Each number is 128 + 32 x the weight over its row's rms, rounded and kept within 0 to 255. Layers, rows and columns count from 0. Numbers have three digits each. The size before them is the row's rms in percent of the matrix's.

# layer 7 MLP up, 1536x384, rms 0.184, rows 790-844, columns 0-127
102:118137144142100120158150128118138105121148171108143145086140155180173135145164088118127142116144088122107161150101147136152142165099137144117142100133119167121137052138117185157125096048067120174079111124161119151134135080081104121155116119118150122209122126227123136079098098114100050189144140124128114128109088176152128120124093064129123130164136159106167106126126094097085115125095
090:189117123139174111189166155127139166144148104162137163173147110094086115139196160194147148164151132226144126106083122093149128138099094059195197105088137096115157129160136181132146133110082177130098135119088097159120155119116131110095137067142109127124144162120134140116134121074152142178188077165124129180042157143109141134143122127134155156171116154087093111141131149090149187105128
104:159055141127142170119149166141101148124096140071155182124140146120096161096133077117109155097152075154125193135162180154149104173148091119089126126101147150104078065067122135117120141108062135155119125081119048169088128143122103088145059094120111154137123125175172096157092104172198155131128115144165126141152121156097096125143103126078157169148134063115136159183134106130144066114098
104:133150145160071122130103096059104127094117139138153129099137127124137194088117154139113112177137128158121137136133134139123192151116091160103168090121148126120167092154106079124110121145181104138113097074134157131135168132163165159141139090176166115107183139163172157140147083112175133114089130101181073076157169174168123128092136154105151074097095154140125104156083153103114090138140
087:173108189073095166149084107115175115123116136130113129146111171139089161112119128175086141123129166140085087114107111095156174119096074118188143109118093136120187151097092097145093140117106177136217172062147170132106204161130188085155159208054086137118115155118110098095146169159136129062121114102118166084194130108113130116153159137097128133128109192147113107132160110128110160101152
108:188083155097143128103107113117152148124191151107114118123175152128101149088130118120108082080158112144116120122053111180098177109121108131087148084136146153127097057115097154146133130188130165146140127116106137157101075099111113101129196153102162136088068115119081119061116083096172123051143116102113047140117150099057164158140137120131120102126103126117160112106172118116101098168140
099:107142144071120163146153103138122096125109125080137111104165104090174161139173128141073105142138094083156085075095161173085170099080101148112131110119079172135163113157120131113137144101110158174084182133112159140110124155109161158112063165168105119073182084126077100083117129141151074123203102161107183103144155134103179099117182164114126158086135100141140143098107095135059158124147
088:112154136068075132109111089145155134106093113164179078165149185095140179116119119150146083146149076105129178152128176134159114165075049174101141122122162131145116100120119165111154143131175096173127158100179092134145136148136131142233159132112129210181119124138144137200156159158125098135076098165083097174148117143069110163153110087113147115086126143118146130101114122124183141124124
096:102167094184084092104126145106112168099092108118136081087195170111146162109148120133101198198095139090168136102141116069103115154091167083151107103122105101147151163118164137108141185080113125120131128086112117077156059134076132201136195183087086152142129126134108145180186049055161162136182118141147083086108095071161105130144076154201165152101178106104175107132086067175115146201142
098:147154158188105124124114106077140164111099142129129108090180116086133169128115181138118125154140117124192153166104089105096106140108121145099125031121117096177132083111144059141100181187151133130133140074187123144148084112109136144125079128137097059100164136099083088129118112156106089099139100094132103157115105163147117233130166076142177076107131118182086123152103133120173121064097
091:104155109115107154139091160144113138133130140094115085155128114070099088127162094130152142106198145140074108162097164141123155096119102159179193110155154157182112150115062173169164120126123083129072176130096104111160106123078190187171156110152153148081124109140130140178116112090139144121121131134114084138152132140171132154129110137160072113154117104089083141093171159101154102069109
104:122084122141158095179080119138133086169113148140087165115112116157147149109187068129132114151108126146115083151123133094089184109117157184139130091103112091120133167060091134067058134143097106163152119221107100142121154112114165164117148158129141110109121145114102124079156129084135186099147155167109145141123119101110150190091121177107132173159108133135081104153172155059108073135184
113:103101099143126111126106124166150146102125116141158144147107137099138114091154159116140094147103124152076135118148079152180169064195126106139144064096143101151111098117144126137130095156118139136070157122116153176070119116173171103112155153124070118116085137104125121100132167181104153138118057063135141124058151139094190130076108081139139112121096133123144112164127083097162146097106
094:158073176133159179134165124114176111168069133141121094110132121075153139111133132150166148127139137108128145060103084149110109123155107112159187099170057057172130140117147148096141168117120168126134119111135186111137105150150114083076145074147171184118148115119110145117090093111152114123097126141081047153104161144155140154134120113169138103127125146117069164193103132167150146078099
101:132036107138120132160051142111103149086167120124130203137097167099158152122066149162116094186096098124159085127172158092142156141139117086115070121128183115138128088085138145149121089090115169155125105127055191111150110125172118087144147112122167148128093131166099109137093104122094148192151092160100129120176143100147120133098155102158104107159098154123112158148066074125119141112101
102:145127140200169126111099101104152163109119146052090176083147175094122155138082140159085158121164136131114079157200165137153050078097081102088151120155137104113152119129139151130116130192104099150092132140181146086068103120152096219132107157169208166160145163166079143152122158150145137098106149178152097077095122127091164148138103109056185118094142066194151142159131162153127087102142
100:137131159158169148164126080126154095142155134108110141151138163168124146133093116093088161154140093139144136106098072118071119120124142119087070111163141093059155132187155159161103124124145118120108105125181145146121091146145067150128128145141127089100109166128133147089141132148025106108151130167113171126114144111050137138135106099088162137164121114144154119121144147117115172141096
106:139108114098094107143115107061136102050074157129140116137138116127107103111139103079093120136192146081081132139091107131134109082106120151118093120153124096140087087172126137151134125107135158139116111172129144212125102114119113121147149161120042114107138122152096112148150169217136165175146149161138099151161082095101158171107147092141148158125117131142057133051145069062126045071154
095:110165177122161150133113162101151137098116135185127124113149163142109116115173168157174146101152163126101143119041143133126100155135099142107111154159096145089185131155117120077148109151090126085141078123110118115099199143144142066110152069111196092106143113107108106156097134220129124118147114152141078157185102158132069121128109110160142090145149098126127121132156098145177097125109
098:064186114119203157145101137135061100135172165085105116105124090211125126129160087116122102145112149190100089119113054175099150122116044133128164147136075082069160080173113149163165096080164166141092092133208113115066156099170137107120088100156173142138112144138187135063143153094125147090098147148072122122134151145159144114124161149132166152183099098133168138132110104125131142133127
100:111142100123101142163117110146132127112109112127160116081172078103073095162148173134094109163201155115173052158064165166106131155131106131105157149116081123070099070169111126038128079062111165136139082146123104122128123130129173122094114125119099107171110142138075090111111167135135115132149141132127179168133182112143219138110128152178139090132190120150130130059131165096112115129127
101:104130114129168095102165084149125085189121091127199166145058134137135130153140085140112163152177076119142110210079063127125097140150160100081114065121112155115104083135100114145098100109127182140131118121109153120133132100117123170216129146129098127134162084133133133096093106105128178113188141162147127085184103196143140120118150159130156057050143109103099130135134117135083150101093
077:136116117100081123173129115122176130122134099205143133105099162157114156077133110164118106176136106124108063129089129092159132158157079132107137119134162158109138125166104179155183144168079165082111185085133109108101142159069088119094099117086152121160129056121151146096109132174129082090175136126089132117065150136109073084144143114109121154108151051129175145170120121081088092193112
087:118168141096096147090169107103114100153139118093117146132134162159141073066078084123165168160158113116166059148135125086158176125166060066143109124128192167143140104104106119110143130174169181170162129140076069173173124092119155123180091128181099089100100127150155117078126114176200098154089096112107123154105115118107148167086184100100140121096166122171170166096154135142097094113156
108:137105075095170105141108078151211058142170129108140119076112105169165076126091095120130084094130132115111101117114125117118064139118155129081172101083111104219127094156166129143128133118140136125202119099161121120110128108100112178122143130076166119109103093089138148195121158133129070169119082171130132157148213137145163119121067189094153148133127114150130117123174058063153123111134
093:119160109137079126141147129108072155136044100127176113212136140088147140095114131175078168109190110113111122094129128121140146094155126072165132123173056125172099125122163171122164044158123159098076107069101158131096114160079120129116108141146103168130131119161152148120130193165132165107145111123205138154172183149146118121133148118115217105098140130132114158083122140110166109137143
110:112131132049123139171204084121158077126141195085106107131103141119132123068160080103107159199132130100195134134070089159160116081190114086102194210128193117153149100138114085093103129127086104104103103088136161082147133180111085125163131114102105069121115100150106152095141173091120133153165096095136152139112195151146113118115121129121130139153114097132177126114119120090095103114089
100:134107163127145093140118119101108146155128119141097119121102163189193098091129056174090151165136160091162117093108175112185114146109081102127164119116146147124046113140172141142134157129046131171128100129111093122187082099117138132126145122179080124110160123135183140121112089132122191077088110052096154165113121147140108116162151096159137095143124107183131132107180138076102152099139
086:161133076120078184138049091103089112074061086174129100159127201154145144141160108088106149146145113075122189152123105126139164122130084114166178125111121120102187119106156094144120136106160204136076113080187086101144097123163110141123091093046141120133092133055184155106096215113153069126127160117125117081115129033079110116129200164153140160159089128143094098090151143089117138126116
101:139148112179091091118145102123090107062166154137099138106100131137157173100104143151157158114154139134109108145142102149182139144134146126075139099167126123103134127086124124166107088124126130111188147127062116119168097168088084128127173135152134116075082136117118141097162163100144096116166120100139169153196181128176121173159113140117134079122181056119170183090091157114119175121148
104:145084125106104128127065079128174155088109135173131183089166167144088106120098137158100122163126105144083094147109073188099141157133170138140044099141190144080144141141130169144137097097140128137131115106138146179140138190139177161136161144078081089091100142131085126114112141115101102166085073139125118130164170148158084175081099157119192150133098194093140106153129121162130072199016
103:067094125126097148134119024098128091153137108095136161120105180123140133117148157106101100146123135107129113130107142164091080109122146141170162117120105170155155118065106109099166120095086140164124104073158123124134074149154134126132155147145147093108104142074134139104181112148128165214142087155139174083128134115132164183137147104108143073139176133142164066128113119089135115120073
081:093098170190115172152118087141148153062202111102130153080100123134161226160130159103122191132133113143103156141176184102154104137103154127160101117094092078131113078124126119145179106116131179129126151073107105153126109112093111106107137074072165077086124102083158118161105156104111148131082163126170099112100094189139114146093169130152130129136095120113154097174141180141149060076087
088:118043125095161158168161073149104162134067158101127129140116108128145144141112110176111164181137200101130170102089117111119118186188120127080138054113103162102139126133125095120150167137096089111112082149097172111105050104126151171108099159135108110105102137087150122136138088178193164146147171124156106140171179180116106148093166087132159164186140129141148106168174147083090139128131
097:141125141100126181153165092105183145171115143145176096083133031145182096161173087141155081090129087149131101162084164122132149200140129165107128133161139133086086088134126159130087148116137113148151134116189092156121120134120132166150160095169127089089095114057090125144107095131121053140109121063148183092100114094152147146163193120167104144118095168080111153123156079154134135136147
094:130167064122142135080090089095141101100154107150111165109130131106155101143159132153087202136131145145125143081166053187151152124155031086104137105074101156168150066191160088172133095158180139144156131152128153099098162149154174188100133139064123132154142134071058160114088136088067124153152116142159110179151172127136103149134092202118129111165109176138155127148094133126113104102086
111:210135108083143066120123038142115074091103075058108150118082106049130086059111079113081132098110090170113164130135137155136188129120156143079141185109164116156111073128130146144159171168111176090144158141124133127134117120150128127169090139110167127079095169096183149124116082121134152101137082144181077131112071112140146180128161124064144083146140103126133087096126158165172102127172
092:107092074198139140122082106184179140094119066111155116119079158149167136138128103054105137209160097039167158144186115145136120110080139118149133130123155146134158147102163157143134131103084132084164125175159184121154137136123116097146177137149057208091132109151078140109099106122103156164190120141124101138107118093158043160185149115146162122185152127142138130157107133115072190215107
099:105066113135163125104127098136125152153117091108139113082095166146166133178101146111067158187141134183069070113095128116145171160129085180144107160140138092102098079097124081143095194110179117096119159141142106137116176112122145121126192152121159097091117159085185155025103117123098168088145142081135100115142122106131150125101116091091150115077119155079128157113131091134132103156122
093:148177135124172135126167135120132148115129154121176089124159130125168152118186145166152081194138145112144113120098133129180117113104105130206092113137097122111131100158166125160172098119138100108119146121109153125121179146106173060099150084141124154144124083150097202142119105166182152114194143159117095133173109141093146151128075132097117161115148074170174175113139123113136150089112
101:133162153148133181128089061101157104140197168159176100166128122129192133144097125116138082161158120173124123136216091131145094105116136151178143175148113103131148167070169157144164100149154131110147153146159103189117092086160056133141145142129097138141080089122158150084108101119164179092154218179126167173154104193182146157151047076125119204183118102172106144108101142086115127112193
124:087122108134142166164132123154083153141139123135160137145126192123085115148121128116061154111136152106169081101115144122076154185125141144142128133099070116126100107125156158214117201128137135143137125121132098134106112116203160123115136117066120069110114160051130208149170110103136086115137146123151143144124149125174116118101140094136123128162134100139073108116075137161115132101140
097:106139093164075172107169145108149137129146107072102097131152113133095109137080126150070074138078136108083170169158146108145125169098155183090152115160143102134105142085126166135108138113102132099168136129134135097113064069098168168122176143154106123123109123160107146085164185099120128130102101120117114144136166071126110168111106166180141114085139114099101136098109091153159104166147
110:107137196195120192090105158147178152124153074129129105100149081199138155198084163150122111120134186148117158134160115149164090120162147085147135098122120089119142114099144136173146119146161186077103179115138059147123105197073081165129156144149079089162116143072097054155151162121161082058111096151101121127102155133109104204193143143184184088101144139142105162145088141101032086123145
098:179088171079150152118095063158113140141087086124120112162116133102120138195164154114117149136163168114071129133123119091160144115132116103120129126197137150101129133127105102147101102154141166134120105082102109161132119081179186136166129185172151075151144141083106150127148108166140185138109113141147154121143108115122158096147085175130212150133112156102169175158154109175139111142144
110:081173125090094132112114091065092160107118095119175117125153091172122148138163105157119106140091135138139155125101169130168142081128108098129132096143196140118116087173099132087145116129132127099119131088109141175169110108154149154175170136129184131207121085165107132131152123117177141172197132161120174079137132145157116153094065127152167104150144108126057088150158082161160118126121
095:141126114128149141123162108165136105133170043148088145134063160073127076102065139106086160149114146141099177091157173132138155124168121139103165143093177153137113076134118060109132130128089167142116162145127111155156205120087121178107084139151165172134154112113156158107112125142133133083178091154223165154106129115132108126145141145101153124153065172143171143146099103113164118184131
094:122188154131076157116112145176056128097119088152133125105126152088199126127158107116145132086177124149094122077116104168152156129090083146206176068087110109116077105104118169097146121081107151132086115222113160135077084122064166140132119092085121139107136097133137098130111155155129125132090066138108116086137082109167125142088151182165147151120170095125098133090104134114125127161116
086:139162096151118137158112085154145114075102099153147147056129065125176231098174077120133193094162167098119124119168136168105118134101158107093145109126113075135087152148185127137170179097157083165156176147145129152159101128107098100150104105094184128130108115080124083177087172121060120101154093066188168166077159118116121114096080173145162084158123075159102127154108145104108102125131
095:094082147093130130077120064099132159146089092178128124114145154140107167139193099138131197177101136114146139105140086146157111125156092117151148179094120212093107142164134106144077130113140159146089120125152073132119158157161034154121106128111148120225135155213133138146085073131165117123122080103214127131204120143114144126201068110117057109163149070112123151154112163146116108159179
105:145124110185069085110149118105142170123174122165186088115183126088163140151144105194107158092097174147104142103114123142084117157166163157166148125081093162095171134144177131094152067132104124125175122137142138088190110122129092157111098077081106144115081063100127133084149113148132116143138123225104110091187104099120143159130142092072091148106140116126128128180119128116131120056121
104:114109089079112164141119120103165096109169166140189175100188155063129114211065153115133158111096141088112152113093121098122118123129159111108102144127128133129114067186107044113117143112146072155123094147124164159091081096118087131109123137109146145127111112141141177090116111200138169160129160101067129129173157206117099145130120106143202157168170104208189112120170141107106139150123
097:121108112111202181107097110075150101162153136175170131099106091213143171115152139168100134126166147152118131125124137096096071094141119129157125103118170122099149155069104129141079113102143182100114161091186129136184061094073154148176163116184138131120120183169087160094127141120106101122188102139107114125151109135163163132096169139137101102110135105201126129118176121124161210152111
097:101165124143113107178122114070107125136165104124142137074062155083160201131128171098138133105094114145143114076081132197048203144144163143090161197097145143114159106129164146160166156206124122111151153172098131132135216106106055140146112125101078139150139102133085135146157204117188130150143123175156096093143127135106186092134169113166112081150095175084099084132087159194168153108103
098:077135146107136089065116094134125144148124103111156116199127103142101134107146150126094123123151148131115103135147109060088067162112124154145146145125101095110166136092137179128127153119125159116131129136129124127094098140205155134132149122109105164116073207095178097091184099139069091081122105152174090182148112109135165138171157140106116108200150059095117119157164143120155128071140
# layer 7 MLP down (transposed), 1536x384, rms 0.0922, rows 790-843, columns 0-127
095:139105136088109084127157106165107134113091153145129160149113132168077102066139112079141159100155151147220144167093149137138117095143114123135174162143102085085160132122151095144098143097111124143166147078073136179132156138075099174163125144103161153069187161122172111162044113126121075198086145127093144162160099172071108148139091185147050174146153218103174130160149082109161151182127
088:121111167112152089169085129066109140143128163164104218170127149101105123141163123145143150141159135114212128112123124158141095153138116091120190146139123091103177093153198111105131178110086144165152167111136099073162163174115081153169068137102128148077122155100121106123193126159126117172136103137127168131097105143118112151160145100054107138129116102127130118135161137063210125105126
104:151092098092171087118138129093122128129149131151101169158129080169123144191128137117149168110080128155117219169102102091129107146058170094089194094107104136093157159135176091109159136161088136181145153089088113121101126117123139051201094102080156196138165133154085085139101153164133115109132120193145145141122173144088071129125138097111180164074151175138130100147120136118134081153139
096:098124149170108108115107143063095063111092106163107108106085134116163148134061138148150123206107162073202157138163085158109138128133083147143128150078074153094124114119117084136120093121088088135135084160169156130137124127150124091120109143166152147076142123105153170163117072158129075171129174132124131084168129122116120154157157125141038089157115125144135090111123163092117101149112
108:184131180150162112124132105112146089104121105093117140153086128191090129103087152135165097080110129166156073149067094158155148102135113148115125158126095083141167077140101090145138168097110150134151127110143158090119159189133154127113137165085138140105132100099136110119169141136126135120166155084106153108135116099138083094134153195149097129070154173171160139108177140134133147114165
127:104121157172112106109126125148135155171159073090120191111154151208096090116142133182176104095144171171146136164139107171114128099205124125118136127102106106138104168131093144137188208109122138114205140123123129090112129171095135106174111097137134147085160120116149164191193104117101139100106194107117083114114104037105110102068157050113056128143053143151114142112143130125188071184160
106:114138128121179124108149174143139071144147143157147124097197100176157108126145159122130110094112111113115119225168162077138129105086050081185165142084136103122138136129127109078091138131085111178133150152087115158124095098138204145142155117152128136090123153159154123128142106101180111091192119112106151155155097112052077153120038153143105096096162149114154180165134036094154114095099
086:124072093069117133141174146118180205153137141189120079109157107113107135044068109164110126157085058153187140100115123115112143128123052168132151102067169094151097117152117131077157150173089113160139187138192129115130132142096124139164077151124127136175185093182130117200101119170094130057135135122113124135105088049137080063136097110072145104082120132121170170098093155122175086082122
098:079108137127104072079142191155122088142096114156161191111143119180111140111124104158115107147117125123168163151116140165111115133151105114168137165156127134110088166129132108145097148081106158146135127116108170084146199143089190137103159135120184154104113121147168154085093142193142157098138132147139117135127063159130084152130088097123110119086115166157174110089133152144179131097117
101:071167138172104144129095118166122201102137183127143109102144122185163153120149181127110142133128106175223122101086146108185134159155133120140074108131123097130137110136139127122133107171112084158141177100149110123191103147087091062130110195120148054161154156149118145140140131160132108130118111097065134158136101110100162148122156107185215142099178083101139144127101227123149175159157
102:163090119198099128173136142145148141134101120174087084091082116115130049148140054124209168141180135102158091138105152103183106139213141147134191177084134187148080131114135166156074100161117078095116144120118138126126138180105154094075062091081122141140067166156080132184145164140168095130115120100114111146124108124143176113098095088186155123059115076144118158107176172107152114090141
105:168119166115141134125083107138114126128129133111110149145153159160159114123102153090169119136112149086129150140199137154082131091104117105032165128118090096144122196161139131087136108093124123214158137134126181075080130167150087178081134096137077131168114152116109122157155083098114123142099117104115147168131104090153098179126108129098110117120125038159124108088182115093088143148104
140:130099126097082094128147130155156165153173120162132163126077099193119135084105156144218072153120140161234137092101156140136149135133081129099115085082104099109110182177130155083128147075121126130139121143176126157158137100096125129104092130137089132171113120151097145140138131160102137188130175131117153103182129053080164125123109189186093147117139124124132126151149224118193082107149
097:181108129119085182127126128086120096141107124141150178090077079097093130137190069094175117086138136099195131149046138148107132105148119155090153097160153103168117117094142142109101203167137175108088122113146139103181125170126112136093103160146134147123116116159174090110113073130144132144125126126071133171140126145160055164096109147132114148127161180146088184153143193163139137130151
098:120096116166121135148077146134106078095166122133190136153122130060168106150089127100179080105096130095093105170097094083167103135114158135119098168120099134103150143116137139117125091090134168127128107157115157105115147123094095126167100162143037166118179100177077114134123144137092079125171133086111137111178087089091137146136100090144140200142148122155225140188144095122137125109149
100:146116134183123130110125088064145123122092080137073140158160139161098159169120177140144140117097093140154108098127178141106133102185122100088129114130125114093158130119192158122155165143132116119130147166168153156109131150106141137157083169135120132072139180124106157124193131119059132127118092146111149093124153105153126093138189159154116177084147134133084147161118152096115129132194
102:135144147138080170142141118124132092182098146101159204202089148129137098143153098122093126112124133124134145112097135128127053141091109115137177174116129124120184129118173135096089188180162103108130113177128155170127129094104089155123127099121057103145055111185106117079131094121122174116172151091100092105116130104135143102173112127104142122149166133050116100077142151165142123185120
104:111115146153145072123133077151194131122061113106142158158104179093163130128085167122182097123110096114145122084175132143110086087105104090089138150146073091122121109174129127132122130098222165036143138118086144185114188097155035107156093116134123156132144119112109108167178134143138092125159157092128122139164121152135104075174147178156127119110109107103082155194154102130128172159167
089:174184037138113196168143128091141129161119132110100092129091100157126138085124120133164139109117115105143163145120079141102102175154079162146179175118156173129180111070152149119130131036144116048100153164137123167121191176071072081109113104116187139090121146134134079135183151107131085121127148110126113135106102135146084123095138147161072109067168116135151135120126148116141114112155
094:133094138112170056127157172124122147127122171129081156127141073155117093124147144166086146141133206114088058144082132142120171098078109125116155172144079168082105099106132181180129118128148109167113155099121111128096135074082127115123160113133105215186125112121188118128084139177152142147131163129063104135091142164148127138146141089067135106182079095132167112105184156110137192104158
101:052155147139118139172123118135116146120107149136141174136153102145078118149149196094150163102144125126214111191102124124085126170091131110110092138087150128137096138118117179159150185110064096149154161107149137139115107144041222122081119111128165122188111151157090131141154163093131149152128090118064158117139092054052132126178089113149066153167163130163118189141152158119106124122130
101:110183131131179116123069147114130113127028153148143121144113147154125129089079158062099153160089117115158140129146152153146101091134154148136136139123215143144140069156139125140145108131150093108156151060133092141115150100140158156138130138164159150106147104139101123159094112106150131116092182135109145146119098161112069155069116104120109164115144122174083131119144068103095158175143
079:124115181122113204117137160079174111078075088176128173116084186172087147171121095145157123155161144057144107143124098123139236138128098136130115179084158197126054161166131106189144137155144129082069160127116129097101100157116108121144125138118130164139145113149139167141109144132145057095147207116082148150129140183100052133129117105140110165053173118110143096132117170092134099138094
107:161175117074102098135102111120078150089144077126077137137101106173101148143124118113194118123161098166193049185203040165175196106204082088104084166092161187151149147122159158082183133110116156141151152099097102129138124109073107086097058122173071153097151119144108109105109097081101143133131152070115166118141139131141124096084138144122142144141171125198149124127138124129172154082073
100:158108054131121086135088118038170140142117164163098131119137110119151063115129155133178133104167113074084095124162150080090118140132144099105077138080155170120135117091203149148172117174138189169128105111095127153074131123130126165153145204094101141113059146105103145097060071201132107168066107103103169139120147122140166149114145134106143130116173164133138152105105102158109121104102
099:176121059157151130111179110182188133157092155121128132105119090119109151112140121120044173099168146167152125132120110193154084110086085112122153101153104105086157229063148152154123110083119115160180145113080136157087176116094119151127164178130121219090131099119172134113111135150089143119142136136080127127152128162160124148161105112131086136125053086127153112164105160086082168160111
103:125156157105093149128181087118124087086128152085074164173103148170110099122142065133106119130108136170108084180160185141146111159126118111151162150122153120180171096165144143118152138176104108078103200091111114105152155194066089067131111104098118101124162134134133165126123141150126115117138184127106099109094130143135092086121070164132118122088189167188140143035132146118127124171148
092:111062132162098106073088082098079117118167101149152093196072178113090093118131040150124097108132172167193072092163137106157108165128117128207201125111158138156140133138126156145090089145109078189076154170084126094189167131077128140078109120115106140049139134162169092161170114102118117123139125175151109119147123083125088104127125127128168133175084122161126152115151125061200112125140
096:145106112186111109159145104121142146107120121174134122147133119118084183165134138074117066123067103124149078153123116156069084140104086182085181177097115081095143121153139121192066210069122145122130130055108103125113107133124095117142105191099135122130153114148137109130169174092083102120120110136130089099215139078092140143091167098114090137173107163123097149136185115127141196164117
099:089149131097130080119172143163080073134158138138108107129105156031139133138160181135122093080116121199057126137127142121121135177133135121168146102186140113096145113123169180119066118150110138170143103135133112120169130133169110120127145083139126031120110110185121111093147083141111108103087165132141194106141207149079090156114161131130183118115158132083152140149107128162144205127152
100:138150160147135154159129098128121135117103136108039146167193148124129109130121131147124151131116129187163118116164100116066155146159166137104115177138167125145133124162126152160088115141118121143132046117154105143174127141116131166096067186138048146095113142159123111167190167101133126158154126134112155119105092123089135063121126040110127130130110203222195120112127108163163094183102
099:107139178122170107151198087112068171186175074142148165113126117185153144158146077136161104114116126108182115154135134165086151145139129132154151131074112179093102191147083164145118115118079163126097105055125146082101142114128138121172098101147117110116057143150158100079141099124102138162179089187202144140053075036162158139158148094139118093108121112167185100111123136110114175122082
082:080128114121127106146111065194116121150149160141110172101066115137135097197086094143178120126157120159255145142096093101113166133146094121099126155153092114127101168090083134154103147131155142164155161120158140136090139189139091102144097128131113124125117152173116160164140061129146145116175248118159155135151116099116097152079151098141080132128047125150108126156122140121172113092111
097:142121122069111122163147141137083182105146185133131128147164078134143137178140102144143130149116085138134106143110092121147076150198095110125116073087180124103096114101126112144145182112106082119143129168128162095114110233079116097149141124101096102128101094116136054136101070216137138108141193095094176117127083114096117160114152152125091119148159092180153069120178137117132178144105
102:126094132181175128106125053141137196137059103136169078108120067161075153126104150123187067097112113106130166114104135122119120070160155100094135125156159111156121186185109101142100137121112111094108103160127166155071113174127160107102208169163089139118132067137099166120111110140127122112139120154145127171107095132156102112083134057144119157153143103129114106103075121144119168123091
105:135151109120121160139102124137157153147181133165108126133134059163109128107113092208104133098107155162185122122143088163120122121142089115080181192103136145149109138134102232061138123179173089109167155161154126116102171130100152171101171118147144180149160119080087098092158110152079145092150178138135078141160144072106162067167074181095084175112082140096113166140063152081133116034153
098:178111161090117091142166127131060092125103106072105110123139096139090123141183121159078129159125104112149098153130163148127156114137095112110201146110094104130177149095143114148210124114139150129077164155071134032152116200072132092098126129155154119166156137143137129112088148163149081160048121144029103066076129105184132151119111099117153102129085166157156114140091125124142146131143
097:131103133155085135112125108139105115054177116123128117060125186148062113088149109091157147178128122080139083132118173131130183094134137107120113130083052105121130139150150142146156175107058095073137079125135161123151185140130126098156133174182117099117104113122159133117162135113097174067180178173142136150132131023143135067103129177181116164139100147172139145163152150131100152173157
099:119150038114111107126150094182116140127105115154169127096156106153120137116154127122163113098127131181198114106162097089157092154164134095095099147100162084083128100143129134157158137143167121123091226122112140121142135066074111147128110136100140159112098164148131123065126112161103173073120214077126123149074143128145128108087094125144109120179103186166150160123074112139125042144122
091:142169149138141095127084158102163129141180117092101128112139157075103129160143114158077077122077188119198143212156164159108095128113112137155136143160133118081144092093133130133163098152108186106156202092067160149153125207109063056130095084179104132168102113126140118140146093103143145171152167102118080111185145118096122127151080125118079127143119153088102118067148110135152145121160
090:160046138183037082068177129139137090163126088090161103105129169163172126126133139152137103077148057151129103098149120103072093106116153188126132163133102150106141120127072180136134108130140137163131094125159090154111146096124181060129120105084073153147125113128172120071119081138167196117181153220100131150109135124112104108125102127204102112161118112097098104116130130127088173122131
137:213067148136124150127074132136118098153095196111129143163156149187158118171098147131144135103141140155084069170102120160133141163061123072068149116150160147112100118084106137128155161108132084178165111071118136150123145126106049142138097153145091217109130152164166118133170082100139169124126160159101129151122124163132095130117082129132109131142077106147115092102143100137133095111146
102:103139111093135108161182154153119129132175124133132130149115155140206119162046111052123078138075163139153176174132101114164148115142117159094117151160183162145141124172102142113147131122166159156088155152123130127138160117131127153098105141156054067089164182168153116112072148097098141152141170076060164151064129146168158046145111144115119121091123116145105188121116114111091102199152
101:107151103064110108146133126173131088125132098144083102143151087138127128169141133127080084064142224145122164095118163094142128091206171142158131126148136105120157161055136175123156073066101154107168110136116126121121122082102126107134148131146107183153131110069069061145117140100153103104191110072117140171093126106041152111143140207107172088142100121151139121107132129124069139131120
092:122093126058120103162151129190165127158127133078146139099157101154120142127112205082179066102127163168165146157161130115114120135172142167142116120114108080091148089134115068133095132138097159168132080122173047134093111145082156111124133174100100163089133129123098139186080103155154137155134125114152156109098167081142101148139151181131155106080085092182160137072146112099149146114176
116:180170170120132126124141112197099156102118092151101174109103127205206103084113157159125084150103117127061072152089196149107172135121084131114145111141128144103182069093197118123123109117105100154164113144168093187169124117189095111103145158135058154133133116194160080144127097137128100113121172181143138111231142094094131163127111129110122114140076134082139127145083174107127089158109
097:134094163144155123145137117148097104099150069106145109091116183222125136122137122171202200108121123076164077134138182117157137155174119156110177173147111154138132106162108108085112112104158125150089132084103139146096137142096152088125119107108119075134138069151083041118130128123143166124155164080129128135141131120129094111174144238156135087119099106131167150120071110126134130100175
104:164112128080168125103184134142077140128155126165152097135169139128145107182125170135178148123071176053078092156087142117142058111153132122138088168140139165158000110108164174130129103116124145120138077122087149071102145131066073154169159100148135099076139118108110108109037144133157146178129108074126130139080109159168182110082158130107081173145164102158137156174127170132115102175130
095:161146114130111118129149067080122096083121158142155184170175159177154174173124187102108181100140073095161154130163134192151142168170128138082134135129166129117094185135189188141164168128164144174073107080180147074084118140101125089116152104090189138161167106104195113134081102151125100156136128202140129072051135165127117135123142139157172104144101152202156168146117209152133096206160
092:097080132100160147101178111151189142096130135148156159140160155189135149155138140158153128203145098155167106135144057119097116129103125126124050128065075149144084170158103158146108167137114117123103136136145147157100155147108103152138099171120079188145105118154130088153096047122137153121199060082123116103133151119099101150071100124160131159128109084196101150132121183106120119212190
100:106092115130099102158079107118184116137138129054090151162122193093092165129177117168144074111125135093173167169155121077155135117133135114142163094096085163112135150102177094164117136152120132078091108136091118142171090155091113114094143174097142179110173126174131117157127075089100189083248144106152190142107120114167085197088148118116085172075090094095067150116098121094132126117140
100:081140110163127172166140097123104101098099097110104148156097107126104140182110156089197121157134098117150146142098139124152125131207141186082161117118172106094145131142115103117130124144184145119110175116113207131098115142115200140133145123171172113155095146110088082098085107143063116104137202102126113109060074162200106114090147122143142129105116085174163137122164153104107084188106
101:176103096142076119132151094076121104159128156189139088177122101136185110165154155137139139099095094133179180143185147167134118099145126153118088145087153077164093092150095125101123134132126123117091152104136146142165077159100115124157155155143126149157166135103065096126112110139161169109162133133117130139108066161198171137083134162133102142132077104122093203123190136038190121136159
092:095112222153100124141163082089098132169126129077127154095092129160129150141138155129151134097117180141102145153158176095103117112135167120103097196082189111125155133108158166157164093098097105104143157086131092057111136143096142075160120116132138151146114156187160069169217166094126097151165127139103139054144129141161081110105196113121167107085095112136115111091127114128122100152161